Weights of a small transformer language model.
Size: MLP 896 squared ReLU, vocabulary 2048, 7.63M parameters.
Training: a variant of Muon for these matrices, 564M tokens, 7891 steps.
Each number is 128 + 32 x the weight over its row's rms, rounded and kept within 0 to 255. Layers, rows and columns count from 0. Numbers have three digits each. The size before them is the row's rms in percent of the matrix's.

# up: layer 3 MLP up, 896x224, rms 0.201, rows 847-895, columns 112-223
# down: layer 3 MLP down (transposed), 896x224, rms 0.0538, rows 847-895, columns 112-223
up847 114:123154144142161093087040141090198178113167127143170081157166131101064190105114140108133105179179162101112172144157127152096129105115173103070141051110123159146165082107168161100145177129110163149147149080116122086119148071146110164185113099143122073141094095144127128108118099169121161168122128164159138134125070152207140089157083125146
down847 116:094105066126129118171145121166147143168126127128107116092131120049147074106117157130179134138068127109129158083084125122119205135096092114175134208115159118113082147124191153119120054131146165086116115124071125167121146193094155134076095147108138080112127103097126178140145103143150098148109127105128165104151111132094126149116104110130
up848 100:093071129170086096110112089125124147156145073107162116098113116071122106085084161153186195188154150140139192134208128168155122103092123108161126129168109102102174083124130047142143142087070109102106066150124147096177158129123107110179122150137085108093169139118127187145141126153161093111128077138150138169130088114127146092070049139114
down848 091:099115127170166180146132089083096134153099155134162084176162155139132167113132155099167104204112174103111092101133118070124137116124073132138126097122163120121077094127082233116099098150167167080098132148126152130144139130172110105143144081120112086116141107130119108139133187129149085133084142102174111126085134171112114130197124100132
up849 103:154078140124146132134139178120185162113080084139116168144089115092146132162121112079138121074103121172141141161188132136144101130110123154092128173161108126069148143184103143127047113157172138066136122113089146130176171140211124137051113112109163183119091149129161127114222150083093042099140065160115123114167133141129108089119161132115
down849 100:172070065146130087086120122125068183120135116110134100167147107181096084121142156141139111141082125153129149134173114097124099150230130090163152122128083188061180124095115107114134115134099085132109107105178127109179116113087122106123144157112151101097125108196165125063172178116112078178126135091141176126155095103130081114114173084146
up850 100:106084112147183162145126170148098168151137136114117097103071095151092106127121122123106102074146123099124137137177114120124149124161132098107150166128061160126098167119091145097127107216095099062131140169155135121201154163103138167102121128150171107140125148103127183046092097138099148143117048182077144144126115166113123144088108095146
down850 094:124143111121093159060089140140154175120102150165138150089074078098120158147128065110142154117139168136147090139069183141104160086110143108101108161093186102105114153101147104143166185053133152127185127145167151097081111112105096059154114151098116144123175086143197100170152109169112119122192161068156123107147172118185137148085159189168
up851 093:129077150081114185113161124106194104152104093179173080138133139083161177114148104079123122132114149068081139091115151122082111181111126070132102095120118073149129134081054166140167087134151130098156063085148117170140124124164112110039122094118142138137123095111108160171138078141060131148174159130139135118107071150154142118166187173172
down851 091:178117131080156206136060179097078103178115125125116133133078129135084097154224130147091110094104182125139103193154171152116163105118125133142081193164070085177141160143085079160146115131122063137145152100137165161103099135153158131112176093131169124128095121125117158139074141087163172104116126124122073165136078140136143164079160157103
up852 083:143108104113138155152115167138124182126104139134145174138133164143130105096213147158077089096096055151084117143115145091147154120155132181120136090087143134144122088128129156057109128093118135054138147099121121153138081134164081141127171156108149104114115096151157088133182095161109082123131087141144120144093156175207105154126169121099
down852 075:131125129140117058119166110151097176150127154120107130144054135125109192120081128134239110143151096126147122134137087162128056146109135089128142102139131130110167115159112114115136165140065117134148121196201129122099179115135164162104084061149146084117085113152100138083105162043098127114129159144145125139161122113126106134095122127137
up853 105:096097076082161142126154120144157174118116135165142141099089108190056122109135138123086152153152099153146133153143105152096171088101167078173084142116129097145132050144130085091147135146113143074179150109106177124149093151134155128023196092100105171098051132091132096129157060201127066135142087068140120134113125109195159079151138105111
down853 108:110126127139156149158169226135171136147184115099169108145114075142134151091138115186080139198099113214128097125158102133126142069138052127143143136158182176128085186118143193117081144115091142118137096156192161070162139154135114150138145100132118125109126153160132145150089162077157114194158114114175165136089144087134129116143133141117
up854 105:080071160151098105054162121170096191085113160169168102052074179176134128117148131105106133162067099089157126144131136114117138144149118107093141169095120115105105132180107141130114110126134087087110120072065064107067110167090135093135134142152148123118106098173094127074154160134107144096141109094111154117109158130106136180084116158120
down854 110:163132109132124076180115094157092148195111081105116159127083134125140133111151136082117097178063148107188147106163041160165147143180149165177122110099158134128117133165154112110086110116139179130118120116142167228116114114129148100185133125098171100120110181141119101111087078174106129069079119166113109071123154113114106100154104155117
up855 118:179161106194145123119133101115154105205183117138147087133067168120031187138139056145112122124136155079133110090145175095109158109165160145052105159108134132105129126127088136156106154132140092123108114105124122137105136096136109094134074074133094102155146136115125116111161142106127099079091193138159113131171159088120112083098138159099
down855 119:132101150204105094154113116110134141091085094090122183122151156105233087089121174097178046136090119161145125146185102182111072160152093173172125064156149097170122145093156159138069125116108110123167118116043121143126128149110168156177154132130112159211092109126098138069109165146169135168167076098139095110107101127096138155103100118147
up856 103:139136169091082152153069142116089147148162166117123100101166144095127138090130131141103057104115208161130117154203116104130178162079121114160154115080070094159151124114107189125101153075087128115135072115165140111169120133101092180139161171093133127146117142169161169109105143169168200192125102130134162159138126113163132128181074110153
down856 097:110127130112108147179132129169153106114176154127107168134096142090152169112112106119167136104124121120119064090122107131087127097120154094141106173119150176111123132100126123131129110238135122139087158167071153156151118122125185045148174128155110140083154116113152140151123107103100038072096171091104153098125089160094114144124165195109
up857 104:173135099104164066100146082144120124089096119078170115148067166078132097107066141119194045195125154184145141104122123125113148105100111135138173116116132104121147176135126162114128159123155114133197120063153105109130088154147137109097114195103091132179128141140147132151065112163125109120161129117159073119118125091138101159069103128128
down857 105:122119131159159146157064158120122111171125125120079130115149183172176109106143112152096111093154138108108124118135198161174123128099140165134192116080122119117057141204163113112104081083164107098096169119077155119064096113129120162127151174187090093125158147097131068083141111142129166135106143080067104173166162132152119170116105178110
up858 105:135090129120146085168185139113114117135143118098167133101103110137155096083092112127089113107053060088148139120076128196100117159081123133128131153126159095162130142146091120090149173083148155166226134120097096169136156122141107093079138197153161170083105139126112136119194123168100085133183088140066142157093064163150106117088156122192
down858 101:133160122145126155110145122129160130083124099146159166120155136112140150201150135151138101136098091168125131087075125171166113114130108140107188127104070123130105142104154159099087090178049131115117071171171156100143153139159143173123137125152107157126044125141177179099072147167159165213076172119095122040121141120113109120163121125128
up859 120:109185131149084099143105136106109201112134132155125132145199092095131172096121122079099150099091178136133136118153148086099189047108133167066121128164102155140133187100111124063152068070078110106128145125121092140136081198091130135121133182173137175146122146076117153133114101078113126174078095130174145114090133144158153137155147166129
down859 120:144119047126176140108210158132144116114108178114157155067105128095127081157121164189120149161103148084099112072082076148107148152171146155200100127124134148103084130156122117146137116122131187136132142164140151188121138111127089134155184159172168061092139162160108117109148089123147139109156194146128100184166183133127143084087139126142
up860 116:110129130113159067103095153179112125146077109140105176120114086104153155144138120185101093116099134083109167112178118110117108159172154119035140121131099135146126057100138101100056151083132111129184114132128095123086064105143119152107118178123142136121081114098147119107112166151135104139143113114107095179129074163146174095177177111160
down860 111:124125125130098125168091125126113129156113127161137183121104175125096141141163165088169167130184110089125166100149152166148156090132097085190124105138152102114124128093120102095068087095103107113062175160109104130110159171141128152133096111160099143170123127061100182080151164145197148177134091106084100101143129093127114098065106139127
up861 111:168114170106137168101126114143160176106118126190154075138142147171132093118125105087124132194134152099110162155117142157061126121127154163092059122146185175093128112192133163071150139114076099145136105098130144141152176106125152148105083169121187172173145139156139108116101094129084173144116108138115160122094132143138130137100127177119
down861 119:126129143096109147105115141107184133166107102124110101135133108145090094134075119158151181138151127084154126110110120120169108129063123174082057131132107137115123098106143161118177139091120135147054165128140112148157197144108137122083103107061168115145177146166125090107128120069159128132109185131076164091168091106142136153080097172072
up862 116:079152147144119116096145156105132171097100166142175103105156125092119167117122089133145119142160198144146165194189067126101113107148113100205165125168058140153144166131136152129172138104150139087154074134154105134075115173137118019126127090135131085114122112122124154087143103151103104131159149111106097118100104101124132182128099140174
down862 118:098143166171148099170093098122088056150087160150088149139067206148085157124094097099147140150160121076143053094103211125119098121128173086137108156084036173139090119097145174159112155151127111108103162143118100095192142147140124098097092111069165146122133074180104091158132122103139130161108116144162118164147105133189097144140196129205
up863 117:090066103136136110121148091103209111175086088116147116128142046148183135187171114139161128171112126094131147110105118142056125109097119072077163095081142122174120166093130117116093175134157155152120122177123116118130123089145161110157079084109063140110128172150158124162102147122170240069093152147190131131131142110143125145157166176107
down863 116:122132152133141162131132152204076134108149166136114117148082130115133137095122101102116101111167113172155111140125136161122142195151153170097082168161143128102092090146122088105092115120123146129111144141139159137142144162134151099093089113132209174138125118064086116073113158122100010181149074132118118102135130128144076122112112105134
up864 105:084119140141136159096121114119098135177106101133169070086114145096088159136142141143133129139147100164128097112155097162094137112156167128121162224122128116147129109123112184098135128151103145128147120131080101148166119151126162154093057104141090110048181146127130116115209143144120120145090100086131144163138095136094110123106091140089
down864 112:156152137167066155095142167163132158113081116139171133196138156156103151183111138097155119154152115161181134153133149117062171156059151081099150190117106143119073101128100102103114134100084172155121134124050085114094097148120107139110050141119105168137140122186138157111149212134153111128075183119129171136169128100128119131093084088075
up865 133:141138087125137138144172137150123140127114112168137157186185127142106117103168161143153170071100094151110137126089129042111131130143177145163197133128118118126033128088186148118104161121195107118084128130107100129121113140108146137125087148086089135150101115093080123139130145100111133100151181131126087075169109125144154122127190177137
down865 143:116176125129125144086119116150097136084098146148090170113114128083112090154129136189112156103122144104134140139141145188129117144104124155137112195159173112084168050131112086149167130154133077104109116180017158098103115144134149108163110102047132092116139096126127089098128182126155138068105173104107138158130066111109207107128108092164
up866 120:147158134152094085119148040103126121185104085096137164141206115131105158132105141101127095160145129142145162129086126141122092117093110124133171108145116058203183131143183129110145182098180172124063156166127164106125129175214160137187055121122175132098096111115147167141087070156144146172097105076152168081132158140185139121164110097112
down866 115:177091133063071171072084115114126127163153142077088113160088118150117147181158149165121142108077139159112140110161161102134143163187106132153160089066162177112117142157097080175101094112157161124154135138139079106128170152115119138125153172131117219118133151122108052182190134165141162152150182144106152172158180119082189117091116105095
up867 124:104071131194116116186090132133166137096105141137166105122124163116090107115141136110155186154187112092179087128135114108156084116150122080137139010131121152148114117164197140100191158141136172127107128084201170110119101135137115084152102093131141200140142122114180129129126102124097139167151187182105138117114085097187124139086103153066
down867 123:134077091115082167149155061125075109178126126100097149102170123102149165111081087092137106165128092073112125116163130158147083129074132125095083143170136134129104142100032102118141108155137114116126130161110144150103090144103166144106144152107162155174101120125171146102136141118111179177144054118145189179119142090165088141091103102160
up868 124:177081129151124137138120172172208140096063094126117130173121132122113085124109191130165163135177171165108078070161107111164159138170100093112153061115126137156105150117119192110167085105109090140145105111121163143141105091165179105120162112134113097164146097124121064138127076145028088112185104152118171170061142112141136126090141109071
down868 117:150114096139118161124067044120118155130122208186072144120133095162114130174136129217105115213149102132117192120105185164122128163096162160097116209141094149135183086078124129127184121148128170116155115087122087114157125112139132128122094175124162145169126104114136170167144133084187119066162092112149105157160054166144142122144098113129
up869 108:110095199171058186138142069128133116198082106158151196173126126164134087190138074098132179112133114148121143116152116126154084051147132126105170091140147176176158131136117066107115146130137090128167118120152194121167115117125157133123135120129100103109096073086123101176136106174102073163090124144180153119143164136158118092119151153172
down869 123:097105092112112109128104115139163139095154130131095104094093107113121134195100113157149146136124099117099069102112113134117071126164163157162160161112112138155202121133162101171155136148052103126171124102177180133078153160123086106134125103169135113139131132129103093116117119096152191101166118151168151141186124124106067101180139105142
up870 100:128145151161134135141184149131114101080135148120144130167145156070088085070158177173083162121124099178170138124144105120125180078082172190105123162073103150165102145120067144150067099136103146124193082134121150143142072195149165081132178144136099073113157152100150171119211111139125093106091074144166107121158188143075184112126098151133
down870 091:104126146153153105103130099135116087181163115124128145203081078147135146162100161173142118096124089079122115100079147116112072169108086039165132114076100134166040126091140123101086131151143175097102133162127099111169115132053104119130082128144156123096110147083185108075142139110101131133079153096128164111132072149136123092074118059133
up871 098:208077157120151164111130162127145115151110132166107118124071108134144128188141144066105083159067151113188101130097165156077161134149132101148144147112157135117105150089103112121102163122149145147168099087181124083125058172117149047113135085096104150195133098122101162081137107143153161170110156089150101150111124087150157123168122113108
down871 094:089103145144084176140119177136127150095114126113142109158117167045100133120164162184175115136102140140043128108104107126187118131064165186107110122122109138150125131201162120164127114186124118124115163146133108122118167168102124130078164111160094083104089163088131187137123091078133134104137120135127128095135103132182131148131177183094
up872 103:117166121129162147119188108152127130088116190134144143141096098124141065111107152096193147106098097083130080150130090160168160153113091163102122150144135119147127106162136042073114161130130105115091136094084162090099140156134154082133130149149134087134099110083141058192157123099176136084115077130139122154123150094110059160102128116200
down872 090:116114153120135167165115073107123118047113104110099146139146168169117105161102170076106174154171151151083127127120197117139133082133105107178133165182158103139139106110073217182125089095148182197147161155121126144137170132099152100095141099141127179139139126147104162107178122083120137180141085120126154142113113124167127136125156144123
up873 097:081117144068121107088080058101147107093041112126111130118106166131119160162137174119134126151112158090118108162145134131133152143152120128175166108129148133144099171156149135202138164108125134122129077164084101138210094132098169152140058118135132108169143145080031166089107077133126139121160168118076159096133067123184153150120171138154
down873 097:089158080112137140193111106105154085111159087089141069151107143110093161115101172099067136086107114120079130155131146086093154155113093106099149129167163135124190165128124042094173126101221127147114145188089142169118094111163119144144087128087168141067184104098130128162122133163115212088192128146104127111084136166123133078129109169110
up874 113:103073147137163081123086125086170130150161087168149107133109080201127190147103091102165178101180089159139140130126139133079079092103150091144140160143149180139116102131140116155101143080085139189115139132186154115149149125199077138093110142131141181169102206128126091102110150164118142113133076076091108114202099148170127124090131153130
down874 106:152089126152136169204130118196132122132096146131122139120136142088106073190131168112085114100132174088077186149114133098080125101136063139136126118116129205131090198091150119120087161143118208099139145136074160083067122109116180125099121122171110144127098095084106160165104122102116057100098132142122134188092122151106119170140130103147
up875 105:131105121124134136179148091116157112160131087146129116110137076185177170116112142144195108130134106155152114176177141160158103114123093147085143116103151117154131129117073178085109097167124172095125129066113168141129159131129138057104127138182102178111149150185134140187142094173129059122122142128162092082168106122156139173126136123138
down875 109:110199194167173080144170148146074139118070094104105097134133141109098109137145128170029136146101141135129134098134123180147130124153153083146121073074121138167140136123130159103133152143147135086179099148096106129117167078088150165116124092163093109156167136102085096118127128141172071097128105190163135113080146152094151131081065081118
up876 118:104134094155153136129115121109150106121104153107193154089086102104153133122139146187077167123190140093090126119092154096145170101120120100133137160165118131193127088124174122152158143113169106042128117048137158107119106083150125162153079170091119159148101159119128122154100152123075074117127130115173154162130108116094170139114144105154
down876 109:102105171093083110143156157118109140137171153122143132130123106138161117057161093054129150150123124152129060086178097149032150130101171168168118118140123071115080106127100107155111144166175145185206124143106105177122093135100101112069170114142087115103179101099104150124099146166172131141162137140087211131126125134054123116091139167130
up877 040:141087112093094121117102109116088102102054187079129138133145080123057200193093151122124090094144100095152112103160139122097097118118137079129128091108107141120118197122157124151166092158118069118124072178164096142132146172161131172091117129120147142094087156108136092122129147200102139149106099123190129093107085105173121069107109066073
down877 044:152151148141252087078109164150149128174153150101110162134093150152151162094152102113140090113096143156099154127127078120096174143122124174174146142116101144115131124137136075108122170109117075151170158162150147053152140121111113134177108105074112110135143091132138153128103130155109106098087183108132138140112134146171147142120091157132
up878 081:091088179120104089086171131153088184076161163118145138160204100084105133192091134124127095140177148123137090183155060154135163099140089080097146139145159126133116141135155102141165083185088111143177122122171105119128133165171106113065082171136057147133137162167123135131105121099151134131114141146113107049122096175178097115135143118090
down878 099:159087159111142061071140148107128140143167141127096145141156142129094122100155104167091073051086089159170136157150140153146172075122109122094147146184110113118139103116098106083149118159126086111196133151070096134127200125139142144127107121155066095129158140136114115076103130135178106146122172164129154098097137193155111154100126077096
up879 107:114144141174119075144122155168144144199142102153146134204154094124142158118167116095141159147107149124147066169171105101133113161157100099152075101129084131188049142052178140113109151108129077101112151138153059101196118158084143099161118112114071126137112110126193076126123181116128104135143175162169141091148105076170134099167110134140
down879 104:147145087030081170083154098161194080102122128126127087131136120064192164126145136162142142115117138159120184101131130144129124152143187189106151116124184136134146116131089114099101096077112149154107143111139166161113113122094139113090133105147158125146116125149154088194146123144153166089089172125087131110121108138080125149090099117125
up880 114:108172158089081060158146106131131140123090109135169140127145166163176104165113094111097135087134159091122129067197140117119152078183071127113119134152207131114106136140104113174158143124119090164165099136121082130091148139085145157140169091134141085152131135073072164090167193124085134085092176122125119092179121144154150163167138184105
down880 129:121146132097124171082146182141118121149123116116140156112149128121084188196114161120174166088110068145138159148144206127121141129143138164191070168132148122136118120132124138105105166089057130092096139137160116076099118121215098121093122128196075123099086157173100135137133109189151139135144181158176174144080155124116121090158096137135
up881 105:157112138062147157122163149144118114092099141119123136175144167089142076130128163135178137150090097057132176111154126128112106160083164146160184148138103151152167138167095132191095139145159148107129122160165156178142177155134127171095120116086077133158095072115154034089078174120099059167111193118125077138143140129120199141136163157135
down881 111:124193132133129082081050142142100132174092183066136137147156117111123172157145173117150134071157188131113143111105132094138167116096126138148086173099090118153137132077131121180129118078111162145115092186093105100068143097140157089173080089175084132094118154132117121116165133176141164093115075112109167152141167136091120137187141093072
up882 089:128054185156182126121163080141122156128118100134115129141158133154136150151098120137116129108089088128091115151116129119099112130145102119164135080134151109127176164202110094102145114074104089165142142092138137093064131097140153048148162100178126134173157134066158150150121130129133136193106104146110100082162171192124157127110108149123
down882 090:093112098151102102067151113135046144180079140099124184135152161117123147138115113150124124125147058120182108177147198126137106118154118168097088107084077100109124133139117080143157169117177114131151163115136115087146185086120125091134199142155093180102134165099127138137125149210121159159125130096124172133094130166163131108085116071091
up883 089:127125176177139090093065111135194154075101142137151126150186130109125125135179083124145184161090101063113116168133094101193141145158141101147158122161106089107149149123136074098126141072051094102099072135163097100144121131109166109095112115153165140131135133112155165146061141129064093130160166117101110089166096082141081115126059096163
down883 092:142153072174156194115089132155049060114185102138167176064090147075146149111125080160135155145096106157106119118114107106085158157123161145156102150099148169108115125072133133117110143132113162142086157154101127169134147144134047114093126125157096182118117111086106087129125107149114175110162102150106116155141180137128072073122113075176
up884 098:149121130103194192165131071153111154132157106155169163105096129141114065085164135152096101152139133166189078080112121133116088078106119180141159122110107120104133161182038146110099119116152177100152084082115163126131117177086148089088108170129131125137144121154106181180168137095059141133068102122133113113116101116128144127127097132100
down884 101:147132122149135104133133110132068207152197135077113104113118163169215121154129103105108136088133152180167073106117126218101087110201132105096142126129107143176129142143126125135085112133076120176110157163101120181136125133163132138063179094158113121043143116118096101130119137129130108083138188087121123156097103096096149097140131075115
up885 079:176083136120149183097102055109137102092121163088096153145111203073112158091132117112113066151100184062074100126107080147143140130155173128172095091146149126084132063096097109174114163102129152068137075107128121122169076201108194154139098125181153102143106139095121155209131136133189108167157118126139112100055141132113105141102141139167
down885 082:074148129146162125175102213137114109113093161060135131166094100171150079130129094110150194158089139135111074144138164122117203114133122102101078159139120151154176108085144123088126116161162131128051126168173159158119097124143151114207139147175171124110128139108190100134153097145148137151088099136146128052206135101125129158072105148160
up886 103:087116130070117155114142116115072089103086152114169182160128180098141139130152122133134133138141124093123134156103125097170107139098149146152127108181184106138136102179183102200127115108091104114128082159122139122095230121164131157166092110128142161121139098081151129104143139142126218115111131171151168149164125133134096118166186138154
down886 096:139117110147144085165102109115104088152146156146126157122093102168090053157121075126165136073095134101150120138161159104132091109154108093122156114156082156143104140113167142139115105148153102091135116072155168209160056140138093162089186145099113115172166123173144085137177173133135047172117093104124127068115163145166116109148093072126
up887 071:160138098112124165129167147050137108146152090172115107112133148158057151158165123113115111143065164109113159127144096151058144146125097107126123143149142134090123155191111157178161063198111106154074152083170154120138135110145126123174119157117139148087138101171094104152070100123117108123085121148115134155082098147130110101109153148110
down887 078:092116135092097164153130171126057164140126102096114196094119070104154153120157096148149120124027088164147111120136147136146116103161143139132101110145186118135175076106137111107143163198144138129161161111113125164094145160110189089101160136141171064137076126171195101143132172116112113120102114106103154198091120138111060175068141094185
up888 122:140123107082092143142105139145114165125130142109172123127140095151140172094150127147151200133098110106141130126129126135124147141185118121157116145130108117141129117053110168127075091074096118106114172106055210117123121146140117097149119143120076142151154125125123149111089160149121185069084089142142125143169117073182163104204210125100
down888 127:136127149110122153102157145120106119162143119158130121135110175127151138099164126143128104121056166097172144126142116118145109154096152109098136154020150140107140140124135076168133138109080113123167135137177148144126135103176127107162116111185137177179139122130094145098157175095193098143146206128135135121175147194117112120167089077150
up889 111:108151144142146122087104158115130050053141051139162100164159117143135115138100124199148074075228112103098120108123098165073153171122109130128144117177148101182123109142146120192117109102121082124151090166134122080115135119110124143148135139117134086150096158133149075070126171128067112115137170163093157106139090096116150194182117110112
down889 102:178178139192109063132147153130171136163117097150110138135129170112149112116131134101136163151112140190118121094122165060179086106093091205147073156140140135161075142106132160101096163152161135140169097102098167152157130127130136147152153060158147097076143085172080153119218164125157141158200113092123108121110108178128157088126139161122
up890 104:131067156121155113195092162152175080128153116177107164192201152157085162153103088102127052133170102138137109142094177132166151145147129177201149147099191110149123134138132196118164066196106131109119125136097150143125168087129149098120085113178138131072130142153149102113122117102121141148094141133106132142069119139145158094098146151148
down890 099:133166138159148129135211134113122113124147109110188156098148132094159128196097147133094146144109152097137078087106128176142108093149121098108124085091078090123096110065122147137116124093121120090142121147115139183106131161058114087112125132133103116123114102081089122168109192094110193152101147146062110147126158142101114148125176108113
up891 100:111101077117093173137123176171129130113153168131106120178153136190091060151142073163088121101128167157142198141124077168120192130097146107182176101071079126123142146152082138076161113131172100149089111136124092079134120110137121119153141159134128087127105130166174070119152128137153100090093092119154127064157132140083173126087115102165
down891 096:109135187145181173183141111078139142073131117114141141123074121062123134199099149146125098189130161117104100156137135133143154092138095214107081091122088141063138200070165129115174118173103117117139134155135123164155158142144096119113154130118110155114136148097168096166085105136115144162125131122111131157113159131142104115149125176094
up892 104:101079063174088169035155113069130144090121103070176144117098114137103085105135185119139111144136108124098139128115116126156136166145180083147083139099083166123124173181106055171123113086141116101126072118133137147059136109115154098153130153151118119123101109152123087153144103160189117105157098176146079099150114087139106114060164109143
down892 101:159118097129151151132148158152157117131128190178143108140206134154129181093169136181108058156164160070108156105119073134060112119134164131092140125099153195171151149096159105099114134108101107112077147095119155135157146103095148156177117124140114131109159114124150131126100235175122129114091139090122156149141166133126121144176124169133
up893 104:145122070097079109170164096179085152121085118156182152098148142108123101152173159102087113158139162147127129127168156105114096127172125125099114141232095104133105095097078189139110107062173132113126117110168111136117151120106102148170066067097146079091106190114101118163135112157094113167152116104111130105145061137127091144128136209100
down893 102:130124156134078115059103104097109148147142177101128138153165115114158157104126141118137134061148123112140165155160163071174195082170114159120121145155098145106140135162136074150176120184195148108142142110088104181121150109181135147097088151173059070113106094078173111134118126106127065126153119112155122155124101095131166121131152120133
up894 097:110124136131113104135133168151102102157134130131130113139101076161181135172159089133127101158127119165109089118138151137109106146147098081138124139118114117142162102159206080102082135107141103122188152107084159105094130048154167063128091131148133169172087181154120175127070144140150158121182093095100104100069069073101126145121117165161
down894 092:142132088104163120105124111140122082104166086156133125153170094138128178094177103132129110097151099084139131111107191146111164149130176130191133142115119132165117121078115146217109168145206105203112070110076141104102171097110106117118158142103109122116144125136107169077137121148171124085183096060146118108146143092077146128149118132136
up895 108:111098174157093096138103166179077113091081127107123097141105194119149085104152141066183076077142128094152147121187136108136179089156149187115137113122129069115156121084104186159142146078163175141102086133138128137198200071124100116125117157135111154119123148121132142122156141087062123165155129138099133088094100118096080127127126202190
down895 110:119113162116127137135093099128167082161113130106134084155161078124143167052126144157101176152125112130128119164108147203148099074151128143124074148127145141109130078143144184132160105124129170154159056123147138191165121136123143122167168129182153087190106153161124135140121136098089161129107043194148183093180096101112104126205110135099